Each number is 50 + 12 x the weight over its row's rms, rounded and kept within 0 to 99. Layers, rows and columns count from 0. The size before them is the row's rms in percent of the matrix's.

# layer 4 MLP down (transposed), 1280x320, rms 0.0627, rows 1038-1081, columns 0-79
111:62 46 49 37 40 38 39 15 61 40 41 53 50 49 14 41 42 26 65 44 35 59 63 49 40 56 54 40 60 45 41 35 65 59 64 46 45 60 54 50 59 50 64 50 55 70 37 65 52 72 46 44 56 51 49 65 43 60 47 45 27 73 37 45 51 58 56 44 50 58 43 57 64 47 22 53 54 37 44 62
095:61 61 78 44 61 66 64 53 56 59 56 58 49 41 34 47 59 26 63 64 53 57 45 37 49 55 67 45 58 42 41 59 77 59 44 44 41 51 57 37 60 56 43 32 57 44 32 54 68 33 45 67 64 45 48 38 82 75 56 60 51 52 64 41 39 57 42 50 48 44 42 56 64 51 38 42 33 43 52 48
107:53 63 37 64 57 38 72 37 41 64 51 45 59 45 52 56 48 52 42 32 52 69 70 64 54 44 51 67 63 60 40 32 63 57 55 66 41 48 81 53 44 53 28 55 40 32 61 47 31 27 54 42 57 40 58 45 38 32 59 44 60 64 29 32 44 38 29 30 57 44 75 40 50 65 38 55 44 68 44 39
100:63 43 34 29 71 43 48 36 31 58 54 74 70 63 46 49 68 66 57 45 56 31 43 64 41 43 68 50 53 56 60 54 34 40 51 60 49 53 44 51 53 36 42 63 45 51 51 59 51 52 50 47 47 27 48 71 41 28 57 68 62 40 26 43 55 41 61 55 71 59 70 36 67 66 45 63 41 54 70 57
098:52 37 50 33 64 69 42 51 36 38 50 36 54 27 39 46 52 45 49 45 63 57 59 42 44 55 65 60 32 43 47 52 50 49 29 54 69 63 47 51 46 41 54 70 57 51 44 67 29 75 42 62 52 59 56 55 50 52 50 48 45 35 60 43 53 62 56 37 63 42 41 56 47 54 50 50 49 55 60 34
100:30 47 51 22 49 60 27 64 64 33 73 34 64 74 54 52 69 53 39 57 53 52 39 52 52 54 47 32 48 39 38 58 41 43 45 56 28 49 47 59 62 82 45 69 44 50 54 73 52 52 47 45 58 52 50 61 47 39 48 66 60 57 52 48 46 74 44 52 24 49 37 56 55 73 52 26 48 64 53 43
093:66 39 13 63 47 42 72 45 29 54 57 27 56 61 32 67 69 35 54 42 68 51 62 48 26 45 37 62 50 63 66 36 63 52 58 57 55 46 41 41 66 41 61 47 41 43 33 39 46 48 27 58 68 38 63 49 57 52 31 59 62 26 56 56 50 32 45 39 47 74 62 60 46 48 34 49 55 41 53 42
107:48 41 51 56 71 35 63 54 57 51 30 62 41 68 26 71 42 47 49 62 56 44 28 54 43 54 53 61 42 60 59 61 38 49 54 54 37 62 56 55 54 48 58 32 42 47 43 61 21 38 56 55 41 45 44 66 32 76 40 58 43 53 46 67 43 33 46 48 64 71 38 56 34 32 69 63 60 63 46 20
099:52 56 58 62 57 53 55 53 56 37 79 55 48 39 68 64 38 65 38 58 50 64 63 58 50 41 27 45 31 51 56 38 38 40 54 32 66 43 44 61 26 65 48 54 56 55 41 50 45 24 33 49 57 33 56 46 46 55 51 18 55 67 40 59 44 46 47 48 61 50 46 32 33 43 44 58 50 62 42 58
094:75 41 71 65 51 42 51 45 56 53 60 31 60 52 39 52 75 34 54 54 42 49 61 44 53 42 44 36 47 47 50 44 29 26 40 39 81 59 40 71 45 50 28 68 45 62 38 60 51 83 55 33 65 35 65 36 49 62 23 67 56 52 31 60 48 30 35 47 41 43 30 44 50 33 62 32 37 58 41 39
091:49 40 69 51 56 46 49 69 48 42 43 54 45 58 70 32 31 37 50 33 58 46 46 43 49 54 36 58 55 61 73 39 41 45 62 71 46 64 56 43 44 56 57 49 64 51 37 66 41 41 63 44 58 35 33 60 82 64 27 63 56 44 45 64 47 48 63 35 52 52 64 48 62 35 46 64 48 50 61 35
108:63 44 59 93 83 33 41 52 38 42 63 35 50 60 23 63 48 57 45 58 45 61 46 58 48 38 41 56 48 54 41 51 65 40 51 61 61 51 59 52 51 69 42 43 60 43 65 37 53 50 53 67 57 37 32 40 53 60 56 34 67 36 51 35 61 66 58 70 56 53 75 72 23 56 39 31 52 45 34 59
099:68 83 47 50 68 31 44 40 51 20 49 57 32 58 58 48 46 47 53 61 26 52 36 69 53 41 58 52 49 51 69 52 47 53 53 52 52 53 49 39 79 42 32 62 35 46 62 60 51 80 68 50 55 65 62 48 20 34 41 60 65 51 50 55 43 56 43 57 33 27 41 46 64 53 55 54 70 41 66 42
093:47 55 28 51 42 48 23 75 54 47 46 45 48 53 49 51 34 55 51 44 57 58 37 51 36 49 49 39 66 63 53 53 44 51 58 60 47 47 48 69 36 36 40 42 53 43 44 54 58 29 76 45 36 60 21 35 40 58 39 75 55 41 57 69 32 49 41 47 39 32 52 47 44 33 38 53 43 57 54 43
096:50 62 50 39 58 69 39 49 50 49 44 54 52 45 51 41 47 70 46 55 35 39 28 52 37 56 64 42 69 48 43 53 71 50 49 45 49 54 51 33 55 43 50 39 38 47 42 44 29 48 57 39 48 66 63 38 55 39 59 40 49 75 62 47 33 48 52 62 43 61 70 43 58 40 50 58 51 58 72 51
090:27 38 53 35 73 60 50 53 48 39 58 63 61 51 52 53 73 36 43 54 65 54 38 64 55 46 51 50 33 48 28 55 44 52 53 53 37 46 58 30 36 33 76 58 49 38 47 48 42 43 44 31 37 39 48 44 63 53 55 28 49 62 30 61 48 63 58 33 55 53 79 40 37 48 48 68 43 48 38 61
103:42 54 44 55 69 60 52 61 55 64 40 34 45 67 39 54 39 46 55 53 50 54 43 49 48 36 62 52 71 47 37 57 52 61 60 29 41 66 58 42 42 57 47 48 53 55 50 50 64 46 65 55 21 60 47 55 46 18 66 55 72 50 46 63 45 56 56 38 52 58 44 38 35 50 59 65 48 48 74 49
100:45 49 47 48 62 70 47 49 55 36 58 69 48 41 53 54 32 51 73 57 60 50 45 62 54 59 50 32 42 32 71 67 42 41 49 30 48 52 61 29 63 61 85 53 51 48 62 57 72 37 28 44 70 65 45 48 56 44 77 50 50 43 45 68 50 53 46 46 41 48 38 41 35 52 47 42 33 49 44 56
097:58 45 51 60 45 44 61 44 48 60 29 41 64 53 59 47 64 20 41 28 54 51 63 69 48 38 41 44 68 78 51 68 38 38 65 46 72 27 38 50 47 66 43 58 46 30 37 38 46 65 55 42 42 35 44 60 41 44 54 51 72 48 35 48 67 86 53 35 42 49 55 38 63 40 66 27 45 46 69 22
101:50 46 39 43 63 40 67 41 59 57 55 44 49 41 50 48 35 49 61 45 48 57 69 37 56 65 29 59 51 54 49 64 44 46 51 44 50 69 51 46 27 55 50 62 31 60 48 64 60 57 68 38 75 62 60 47 67 36 55 65 43 49 46 21 61 65 71 18 48 47 54 50 40 31 50 40 29 46 60 66
095:40 50 45 53 52 49 78 62 36 54 46 50 68 73 46 54 57 53 34 50 39 21 52 50 61 36 45 35 21 63 32 37 74 50 42 42 62 75 40 55 66 45 62 55 45 28 52 48 32 26 44 56 41 55 49 38 39 39 61 19 56 55 58 50 17 50 49 36 52 46 43 39 37 43 49 34 40 54 56 42
078:54 59 48 57 47 41 40 52 58 50 56 49 48 23 45 52 70 51 58 46 58 49 21 48 35 39 35 48 50 51 56 60 47 67 47 51 56 82 75 70 42 30 42 44 59 44 63 46 53 30 51 47 46 43 43 42 55 43 65 53 49 63 69 33 44 46 49 67 68 53 35 65 30 33 74 41 54 43 46 48
099:60 28 42 40 37 73 49 41 34 62 76 55 62 42 35 57 60 45 52 38 43 50 57 41 44 54 53 52 63 68 39 48 42 48 33 54 37 27 43 63 40 67 35 58 75 64 75 60 55 51 61 49 47 41 71 37 80 46 40 63 49 61 37 37 38 52 59 53 49 64 39 44 57 56 54 57 46 52 72 54
099:53 27 47 55 61 42 42 49 62 50 58 56 59 19 79 56 61 33 51 46 48 57 51 61 40 42 46 48 48 45 38 49 35 36 64 51 52 56 38 52 37 45 32 68 62 48 43 59 50 40 50 62 63 32 28 60 44 50 29 39 48 58 46 50 33 38 53 56 35 43 61 57 43 48 41 42 40 44 48 49
102:59 57 51 62 67 50 64 37 62 60 41 38 37 38 51 46 55 34 59 50 44 38 45 75 59 72 43 62 63 41 37 47 62 52 33 33 69 44 36 55 49 42 49 48 47 79 30 63 58 17 35 55 56 41 53 49 39 57 38 23 45 40 56 12 48 47 43 32 52 45 30 57 48 51 47 48 42 37 49 59
098:31 52 65 68 60 53 32 62 65 39 44 64 49 37 53 33 75 32 72 51 27 43 68 66 67 32 49 64 60 66 41 22 51 50 46 53 39 51 70 32 69 47 31 49 40 67 68 50 54 65 72 34 46 49 53 47 45 43 54 34 36 38 51 59 31 59 64 59 42 30 41 51 56 49 36 43 38 44 46 43
098:58 63 59 58 44 55 42 50 43 33 46 40 51 44 40 15 54 54 44 47 65 35 57 62 44 56 47 69 60 51 56 50 43 74 32 42 30 63 56 64 56 58 53 52 45 60 41 34 48 33 55 35 56 48 49 46 63 56 46 57 40 66 57 29 66 67 46 51 79 28 55 46 49 50 46 35 53 51 53 53
097:61 40 33 46 57 65 71 65 48 40 60 32 47 31 30 73 47 46 55 49 59 48 44 67 28 35 23 50 67 27 58 50 47 50 52 49 60 51 38 24 34 73 43 30 71 30 63 41 49 74 40 48 50 43 55 39 41 65 54 60 64 18 50 40 59 47 52 48 67 56 45 29 50 44 62 53 48 52 46 36
111:54 57 55 21 50 41 43 73 42 28 67 47 52 65 52 40 82 63 67 35 35 40 66 52 42 68 53 54 55 64 68 26 24 37 70 51 41 59 62 49 32 50 67 51 60 82 29 36 64 46 59 52 67 59 38 42 40 42 66 46 61 59 45 65 39 56 53 71 44 61 51 43 33 65 59 68 35 67 32 38
096:51 63 59 56 35 51 56 52 42 51 61 57 48 33 53 46 48 59 33 56 35 65 51 72 70 39 67 59 49 56 55 38 39 28 61 46 39 44 53 44 43 48 35 54 63 61 39 43 51 48 54 56 36 55 47 58 53 38 59 46 49 36 55 31 68 48 75 50 64 68 63 46 36 24 70 65 56 48 55 61
095:45 68 43 26 51 58 51 38 68 49 66 54 49 45 63 30 62 40 44 41 55 49 54 59 25 63 58 45 52 42 40 54 48 36 55 57 59 69 32 50 46 36 28 35 69 58 59 51 36 44 52 46 47 52 70 41 65 44 55 48 66 21 62 39 61 41 45 53 58 45 51 50 69 52 67 53 60 45 45 60
104:28 62 50 56 48 63 31 54 42 55 44 44 47 60 65 35 72 47 59 48 48 62 65 66 55 42 50 41 57 61 52 45 66 56 63 57 51 49 39 43 59 34 54 42 52 60 64 35 39 54 58 66 42 61 56 35 43 40 61 55 69 30 52 45 30 56 38 52 57 63 42 54 60 44 37 46 76 47 18 60
108:54 62 57 63 61 51 31 63 47 59 48 64 33 44 60 54 26 50 41 51 46 68 38 39 80 37 54 70 52 65 57 60 57 42 35 58 70 52 65 43 74 68 41 57 21 25 40 28 52 18 49 45 46 44 58 39 48 29 54 51 52 68 43 63 56 59 53 42 36 52 42 43 54 44 49 30 56 46 51 21
094:63 50 46 56 61 46 78 53 63 63 32 35 59 49 45 30 32 43 25 67 51 64 58 67 67 37 32 66 53 63 41 39 68 37 47 43 65 41 34 36 53 40 44 49 41 39 51 59 29 56 43 29 25 40 62 53 33 49 43 70 50 52 76 48 44 58 70 51 34 42 60 60 36 50 59 66 61 71 35 58
099:42 55 67 52 38 61 38 62 36 55 50 56 45 65 46 47 57 59 71 50 52 59 48 45 62 40 68 67 61 38 51 46 33 51 63 50 52 50 51 41 46 67 35 56 51 53 59 29 39 56 43 25 54 32 82 26 68 41 36 36 33 64 41 52 35 42 57 77 66 69 53 40 42 59 58 44 57 76 42 51
102:58 33 55 50 76 41 55 57 51 49 65 86 39 46 56 44 24 46 48 41 32 39 48 63 71 56 62 44 57 53 19 61 63 57 58 61 37 49 59 44 55 43 59 40 65 38 47 59 37 41 42 61 38 52 44 48 77 40 46 59 37 46 60 58 46 70 64 42 80 72 43 53 51 64 36 28 74 47 43 37
107:40 53 55 54 33 46 63 51 39 49 48 41 52 57 54 77 35 61 64 42 43 53 73 58 35 64 66 32 52 55 53 68 56 33 55 55 55 46 52 50 52 55 50 69 39 63 46 39 32 46 54 50 32 65 60 31 48 42 38 58 66 46 37 72 40 61 59 41 27 43 53 54 60 56 60 56 60 28 58 73
100:41 56 34 46 32 47 61 85 44 43 56 58 38 37 33 39 53 29 58 53 34 62 45 54 42 45 60 26 31 46 70 45 78 47 49 28 49 48 40 51 71 43 61 54 41 43 55 50 41 76 59 51 62 47 47 63 48 63 78 63 39 56 54 56 69 34 44 55 59 50 33 53 41 61 47 48 37 59 76 47
101:37 24 75 52 38 46 41 44 56 44 56 57 68 50 63 38 39 48 24 74 47 39 47 50 39 68 33 68 42 42 37 41 64 46 51 44 59 57 37 71 60 54 63 65 37 66 42 41 41 53 34 47 68 56 71 37 53 37 82 44 68 54 33 47 54 47 40 28 38 44 38 38 44 52 59 41 66 53 55 43
101:46 26 41 43 66 53 56 56 52 32 70 61 46 35 43 59 41 62 29 33 66 61 61 64 70 65 42 48 74 35 57 53 67 41 39 55 63 58 47 38 50 48 64 44 47 56 61 58 49 39 57 47 56 50 36 71 23 39 47 42 44 49 50 74 40 59 76 51 56 59 58 38 50 65 46 46 51 45 43 53
095:48 68 47 37 43 59 34 43 35 48 67 44 54 39 55 53 30 47 41 47 61 37 40 51 33 50 60 52 25 67 46 36 50 46 32 54 36 48 37 66 73 49 51 35 26 72 56 31 58 43 51 21 37 41 43 52 52 39 51 34 40 39 54 53 60 39 62 42 53 49 49 64 53 68 66 47 47 61 65 33
090:69 41 60 51 56 43 38 37 60 61 40 39 40 20 46 57 52 38 68 42 24 52 59 43 51 52 42 38 50 32 61 50 33 55 32 59 42 31 44 45 50 53 36 36 54 62 53 37 50 41 50 39 55 41 61 42 38 48 58 40 60 32 58 47 38 52 61 47 58 23 43 54 42 60 58 52 44 88 51 50
110:42 64 51 54 53 50 41 59 48 55 56 55 41 56 47 32 67 42 61 52 77 47 51 48 54 51 32 23 33 40 42 63 56 45 53 43 29 59 69 37 44 43 59 35 56 75 39 46 43 40 50 37 35 26 50 73 54 51 64 65 65 43 45 36 51 37 57 63 59 44 51 47 51 33 63 53 55 34 50 49
096:44 44 58 49 50 77 53 24 54 39 61 58 57 31 55 40 53 56 46 39 44 56 33 54 52 54 45 55 69 43 49 52 21 49 36 64 36 68 63 52 54 36 38 59 27 60 57 55 45 39 54 73 40 66 63 54 54 62 58 36 44 81 50 57 57 54 47 59 57 48 46 45 54 47 38 50 78 73 31 56
# layer 4 MLP up, 1280x320, rms 0.125, rows 1039-1082, columns 0-79
095:61 47 63 43 37 54 63 39 56 49 44 51 63 33 55 50 44 49 53 44 62 29 41 66 48 33 52 59 52 38 46 34 61 49 54 61 71 58 60 47 36 54 40 61 39 61 68 27 74 65 60 35 57 48 46 47 31 35 72 82 48 60 44 44 77 52 34 80 38 66 36 53 49 43 50 58 53 65 46 50
103:21 68 40 65 55 42 49 37 50 55 50 44 36 46 49 32 45 52 34 48 54 54 48 32 32 47 33 39 88 45 46 53 55 49 67 59 47 41 38 42 49 59 57 51 47 58 56 60 81 59 27 46 48 58 51 41 24 52 60 62 44 48 52 52 59 37 48 35 48 53 36 54 45 37 45 43 22 39 47 36
100:76 55 24 56 45 63 47 52 41 52 57 38 32 45 68 42 72 50 48 36 68 57 33 46 46 62 49 52 68 57 54 40 58 90 47 25 40 32 53 44 65 52 32 48 40 35 68 52 51 50 49 52 46 66 43 52 60 33 59 31 54 53 39 58 37 60 54 59 35 47 52 37 38 52 67 40 46 57 32 41
099:26 55 39 49 77 31 55 63 57 44 51 61 53 42 60 52 69 57 61 71 59 36 65 77 64 48 62 59 49 39 44 38 60 77 51 45 62 31 47 38 57 48 46 56 42 39 43 46 62 65 51 37 75 66 70 39 68 48 57 36 60 74 55 50 41 44 68 50 54 42 62 57 53 46 42 29 33 62 51 62
100:51 39 51 40 52 47 38 37 43 74 34 37 39 84 50 50 46 48 82 58 56 47 79 30 65 42 37 68 37 65 41 36 75 51 47 53 55 43 54 64 33 37 37 45 40 41 62 52 53 53 36 62 26 48 58 58 36 53 51 48 54 52 39 60 51 62 37 59 50 66 56 49 59 46 28 46 54 34 52 44
094:52 41 68 50 51 30 62 57 54 75 60 51 51 37 49 69 53 39 54 36 50 41 46 44 44 53 60 56 42 60 39 60 36 42 56 47 50 44 52 33 46 65 65 31 87 49 67 50 40 56 48 49 38 45 58 23 69 50 65 36 50 49 59 36 38 72 60 45 36 56 44 35 56 40 65 61 54 60 53 29
105:70 52 54 50 42 44 53 60 57 55 56 57 18 59 40 43 67 63 22 60 43 37 52 51 31 50 31 54 73 44 61 57 58 41 71 53 46 56 58 44 48 42 63 43 49 40 57 57 48 37 51 65 52 49 39 44 59 43 51 41 57 41 58 45 44 48 61 55 59 77 33 36 39 36 31 58 36 58 28 52
103:70 45 40 51 48 54 52 58 65 31 47 41 38 51 45 44 41 78 76 40 54 31 53 48 55 60 47 45 60 58 58 64 42 52 50 50 50 27 66 56 43 37 41 49 35 65 48 49 51 59 29 51 59 48 61 78 45 35 37 59 35 25 63 53 55 51 30 47 54 62 59 38 65 60 64 48 45 30 23 38
098:39 34 46 43 64 59 27 34 38 39 55 62 53 54 51 54 42 81 47 51 41 45 33 30 53 36 38 63 46 43 42 39 80 48 59 71 43 33 62 59 63 36 48 68 32 43 45 41 50 57 49 66 57 60 44 36 60 32 52 45 39 54 53 56 43 54 57 37 48 47 45 41 51 71 51 70 57 62 59 50
095:37 48 63 51 34 23 35 31 59 64 64 49 69 50 68 50 69 47 49 67 27 59 51 45 66 64 49 52 64 63 57 41 46 55 62 56 54 55 48 53 37 61 43 41 38 61 53 28 45 67 44 59 54 46 57 59 26 60 40 33 35 41 65 48 58 31 29 29 44 47 32 36 90 53 50 58 43 55 43 53
100:52 44 52 46 44 66 27 48 59 46 70 48 86 38 57 46 47 38 60 50 52 67 61 43 53 54 59 33 67 54 39 75 32 53 59 50 58 58 42 55 82 67 46 40 55 33 47 43 41 72 53 47 24 58 46 66 49 56 77 61 53 48 28 56 37 51 46 47 46 55 41 44 52 59 57 40 36 57 46 59
102:69 53 27 38 58 76 50 40 31 60 45 47 52 54 31 28 38 70 41 41 36 57 61 50 22 64 67 38 27 53 50 33 38 40 60 39 59 63 54 36 51 67 62 16 44 66 33 60 56 71 53 40 62 47 45 58 38 42 47 49 53 55 54 46 72 34 49 40 52 49 44 52 18 61 63 61 47 46 45 53
093:57 40 41 52 32 38 44 51 43 35 61 64 56 69 53 57 54 54 51 64 66 63 42 50 60 42 41 81 47 40 48 49 65 50 55 53 60 44 61 45 57 60 48 63 67 37 57 40 59 34 53 45 28 19 45 57 49 37 70 40 53 53 35 52 73 40 47 51 38 40 53 50 33 43 36 31 39 47 74 44
101:54 48 53 84 52 73 50 68 37 54 42 59 74 45 64 48 46 48 51 71 56 65 52 42 46 61 56 51 21 39 34 46 49 34 62 49 65 58 36 53 43 46 67 35 65 38 77 72 32 49 60 61 56 37 47 46 19 55 69 63 51 48 28 63 46 27 40 59 69 61 62 51 49 51 34 63 46 38 42 73
094:68 39 28 61 21 33 60 41 57 47 51 50 38 52 42 68 49 62 55 63 37 69 43 37 56 44 59 48 61 51 41 49 23 60 36 57 45 45 66 57 60 71 62 43 43 52 43 30 55 49 51 50 63 54 56 50 32 37 58 45 56 58 36 45 56 47 26 54 54 58 36 35 60 59 48 34 67 61 51 51
113:44 45 50 30 49 76 18 47 43 51 57 67 55 54 62 36 65 50 26 78 75 29 50 63 49 45 52 47 54 26 27 47 47 50 41 42 53 35 41 69 49 53 37 44 51 51 27 36 48 39 59 65 50 32 55 54 60 49 48 35 53 56 55 54 48 59 43 44 39 54 71 45 43 62 48 47 38 48 43 69
099:50 49 44 70 33 49 56 37 46 52 44 48 37 66 45 50 63 45 34 49 35 51 34 59 48 39 40 73 59 68 46 50 38 36 50 34 50 53 51 51 47 48 39 40 35 72 60 43 59 44 63 63 62 65 60 48 54 28 34 60 60 38 59 43 63 64 59 47 22 63 39 53 55 40 41 67 44 47 47 48
098:48 62 35 21 58 47 59 49 39 61 37 53 50 46 58 60 42 39 48 56 44 42 47 51 64 59 57 39 47 43 57 38 62 68 58 48 58 49 61 13 32 49 53 29 57 80 65 64 41 25 58 29 51 64 46 72 61 49 51 51 53 64 65 66 48 20 52 46 42 62 34 41 48 48 37 56 50 45 54 70
099:48 67 41 66 48 69 57 46 41 33 52 58 54 53 44 56 48 17 35 56 68 59 51 34 38 51 51 34 37 62 53 46 63 39 53 32 46 37 51 69 53 38 51 66 60 62 55 67 56 43 48 43 49 54 54 48 46 47 36 58 57 52 59 69 53 52 54 46 20 54 54 50 45 46 44 58 57 52 62 38
094:60 44 48 41 57 59 81 52 56 62 49 50 41 43 47 54 54 57 46 52 64 49 39 49 62 28 39 55 63 63 50 50 55 44 51 42 71 52 52 39 60 29 66 48 55 44 56 46 57 51 42 53 63 45 32 52 51 46 53 42 52 66 46 55 40 43 61 58 58 39 51 23 54 37 36 54 24 52 59 43
083:56 47 55 53 74 40 47 50 72 70 33 47 31 31 75 50 49 73 52 68 33 44 55 74 69 38 53 44 53 78 52 42 54 30 60 41 58 26 47 40 51 81 39 43 48 49 68 56 52 45 56 55 39 37 65 76 48 61 60 60 59 43 81 48 71 44 63 58 37 56 39 57 39 42 47 49 53 42 57 56
099:44 66 71 65 50 52 61 62 63 39 40 51 38 59 44 45 52 46 50 50 60 51 49 47 55 52 55 41 57 51 33 66 55 20 68 44 76 57 54 59 74 28 62 57 66 45 44 59 67 36 54 49 47 48 35 64 44 61 80 38 79 43 47 46 60 31 43 47 74 43 53 61 56 47 54 41 46 41 45 62
096:39 63 53 38 39 52 46 36 39 53 68 75 53 30 48 66 42 53 47 46 42 47 35 37 72 54 46 43 78 62 38 48 73 22 46 22 63 57 48 47 51 53 29 62 50 57 54 48 50 55 68 43 67 50 36 46 60 25 56 55 41 56 59 52 55 46 24 39 40 64 70 44 62 57 41 79 41 18 56 48
098:43 67 49 46 59 49 55 63 42 37 29 42 35 63 38 48 41 89 51 49 57 63 65 36 50 54 73 68 60 27 65 45 23 52 34 52 31 52 44 55 55 63 45 51 45 41 61 43 63 43 47 54 55 45 53 55 30 38 41 52 38 61 35 49 61 52 41 44 43 45 36 59 27 61 40 57 57 63 70 55
100:51 46 68 67 46 53 39 72 39 40 38 46 56 56 29 44 39 61 61 49 31 42 50 44 48 44 49 33 54 46 28 49 43 58 26 59 66 47 38 55 66 34 29 44 41 52 27 49 43 50 72 59 24 50 50 26 44 53 29 63 53 57 25 66 48 39 45 64 36 70 54 66 36 40 50 49 47 45 44 57
094:58 45 41 30 48 34 69 50 52 66 42 64 45 67 56 54 45 53 42 39 41 49 33 44 62 54 61 62 36 57 63 64 48 48 43 42 64 38 41 53 56 49 41 60 38 50 55 55 31 64 44 67 45 51 83 34 34 46 55 64 64 43 40 53 57 38 55 62 34 65 40 50 25 48 51 31 20 30 33 57
098:40 64 38 68 47 35 45 56 55 42 68 52 44 68 27 49 69 38 53 58 54 42 31 43 65 59 79 42 45 63 54 51 57 46 45 30 54 46 52 43 58 56 77 47 44 60 46 44 51 48 54 35 46 49 44 65 69 40 83 53 59 45 54 73 63 30 53 40 59 60 34 51 61 53 52 50 50 69 59 49
102:42 58 44 58 60 50 42 41 60 45 53 60 67 52 40 60 53 59 47 65 31 66 50 43 57 53 33 43 76 30 65 60 43 38 59 35 49 63 51 61 22 24 36 55 38 68 39 34 37 34 48 27 64 66 47 35 65 56 62 31 50 46 64 68 31 58 46 32 28 67 63 55 52 58 64 40 63 44 24 42
096:56 36 41 52 43 34 55 45 51 51 63 45 44 62 33 38 59 57 49 70 38 43 41 40 56 40 48 58 42 37 48 59 49 47 66 44 42 71 35 68 37 61 61 33 35 54 48 66 61 61 51 58 14 46 41 55 42 58 43 61 62 50 49 64 53 58 58 48 33 51 44 61 64 58 49 38 37 51 55 74
096:72 64 47 44 46 48 42 56 12 30 23 60 43 28 47 49 53 24 40 63 49 49 18 44 63 50 32 34 36 35 59 36 68 56 35 34 56 54 53 30 52 48 54 32 47 54 71 55 63 58 54 54 40 69 39 72 50 76 76 53 60 66 34 21 46 56 47 47 31 46 41 48 40 50 48 47 43 37 64 52
103:58 55 44 45 57 64 58 34 53 50 60 62 44 30 55 44 70 55 35 48 57 69 37 47 58 55 35 46 52 68 64 48 30 68 65 65 34 38 44 49 69 60 39 77 48 45 40 56 72 51 50 43 46 61 70 50 55 44 43 55 54 47 26 44 64 52 55 45 23 38 36 59 46 76 58 58 38 41 62 39
108:44 43 50 43 39 43 36 69 64 44 59 57 55 79 48 57 57 51 61 51 64 72 59 56 57 54 36 51 68 44 64 53 33 62 35 68 55 43 67 57 77 42 60 46 50 37 39 33 76 50 61 72 38 35 43 55 58 34 48 56 59 19 33 37 67 49 61 52 58 69 69 63 74 37 65 75 30 50 56 48
096:51 33 46 83 40 59 61 35 57 50 44 43 51 61 66 46 73 72 48 30 36 37 62 51 48 53 72 71 59 53 42 54 41 49 32 45 56 55 44 45 49 40 58 44 33 79 40 55 45 70 57 59 49 28 40 65 65 55 43 51 51 65 38 60 59 42 48 52 52 64 63 67 64 50 35 65 37 45 48 33
097:51 55 33 40 49 49 63 50 66 78 39 36 50 50 45 72 74 46 56 76 55 63 59 37 69 40 39 57 49 47 38 48 48 46 50 34 51 52 57 52 54 47 66 31 34 42 45 58 65 59 56 46 71 49 76 51 49 40 56 55 53 48 44 47 62 71 61 53 38 68 64 41 77 45 49 50 48 37 49 42
101:49 51 61 47 48 54 41 73 46 45 45 46 67 61 48 58 57 32 68 50 48 54 55 31 43 63 61 70 41 33 39 41 68 54 55 74 53 37 46 36 46 59 39 47 58 44 44 41 53 44 38 61 39 52 52 52 47 59 39 59 55 55 62 51 44 71 26 48 65 58 50 54 36 59 50 42 70 46 55 51
105:37 67 31 41 54 59 56 72 55 32 76 44 54 58 54 58 56 39 34 46 58 62 59 47 58 48 52 38 50 36 38 57 18 60 43 48 37 57 54 57 29 60 45 35 28 46 58 27 43 46 37 54 44 42 24 54 41 35 35 59 36 59 57 47 55 44 44 43 40 23 63 58 40 42 50 55 57 36 59 62
100:36 73 46 51 61 75 68 47 57 65 35 48 54 55 40 59 54 56 37 44 46 46 61 49 77 36 39 58 52 57 29 41 59 48 49 72 14 51 63 44 47 29 51 51 43 28 46 53 54 33 48 44 52 57 52 28 60 50 39 56 69 52 47 48 54 28 55 49 45 49 43 50 54 34 61 43 60 47 81 56
103:31 50 45 67 50 58 68 63 66 44 38 28 61 36 54 76 54 50 33 53 65 41 50 65 56 26 51 42 48 44 40 53 51 39 76 44 57 35 64 66 42 57 70 61 50 60 52 56 63 29 32 51 51 59 47 46 53 50 50 55 69 60 58 63 49 47 39 20 39 48 47 47 40 53 46 71 52 68 47 49
097:52 42 62 39 32 78 42 84 50 58 51 46 56 58 44 32 46 52 51 39 79 26 34 52 68 51 52 36 56 44 40 52 39 19 54 53 69 40 57 36 46 56 53 54 53 42 45 38 43 34 57 41 40 58 50 60 65 52 73 39 83 50 60 48 66 45 56 33 57 36 63 48 42 21 59 50 53 71 65 65
100:63 63 45 43 48 53 48 37 55 22 39 28 53 40 57 33 52 67 46 57 48 61 29 71 42 48 34 54 71 48 53 65 43 37 44 65 81 47 66 46 73 55 56 60 55 55 39 52 56 41 70 54 50 42 68 46 30 70 47 60 49 35 54 56 42 56 53 63 29 63 56 72 37 46 75 67 59 58 50 40
092:28 72 27 59 55 60 65 65 42 47 29 35 51 47 66 43 75 69 43 58 35 50 49 70 64 46 51 49 66 57 46 88 36 67 57 41 59 41 51 42 43 38 43 40 41 40 50 41 43 45 61 32 58 61 52 70 44 68 49 53 40 58 42 32 55 72 39 45 57 45 78 45 62 60 56 53 55 43 68 35
106:48 58 74 54 58 55 41 69 59 49 54 60 38 53 47 53 40 53 59 53 47 63 45 57 68 46 56 44 40 53 47 65 32 45 48 67 41 52 43 25 41 48 42 54 58 56 42 48 53 60 48 32 56 32 41 71 36 27 54 48 29 49 70 43 40 49 57 56 64 66 31 45 59 41 57 46 44 45 63 71
091:37 49 43 52 64 39 54 56 59 43 47 59 42 65 47 59 33 52 61 40 66 54 51 48 45 50 35 74 52 51 53 67 38 34 35 33 50 49 55 45 43 64 41 43 48 54 66 50 67 98 61 53 49 46 46 47 54 39 53 75 54 36 58 62 44 62 42 67 58 33 35 46 40 68 61 51 37 53 69 54
113:55 63 51 58 50 72 67 48 37 50 59 54 64 69 36 62 51 39 56 44 37 42 30 50 51 52 85 45 35 40 45 46 57 55 42 40 38 61 59 31 56 48 36 33 37 27 46 42 61 47 56 46 54 50 43 56 49 54 35 43 52 49 15 52 50 48 53 48 60 59 43 42 53 34 66 64 64 73 56 45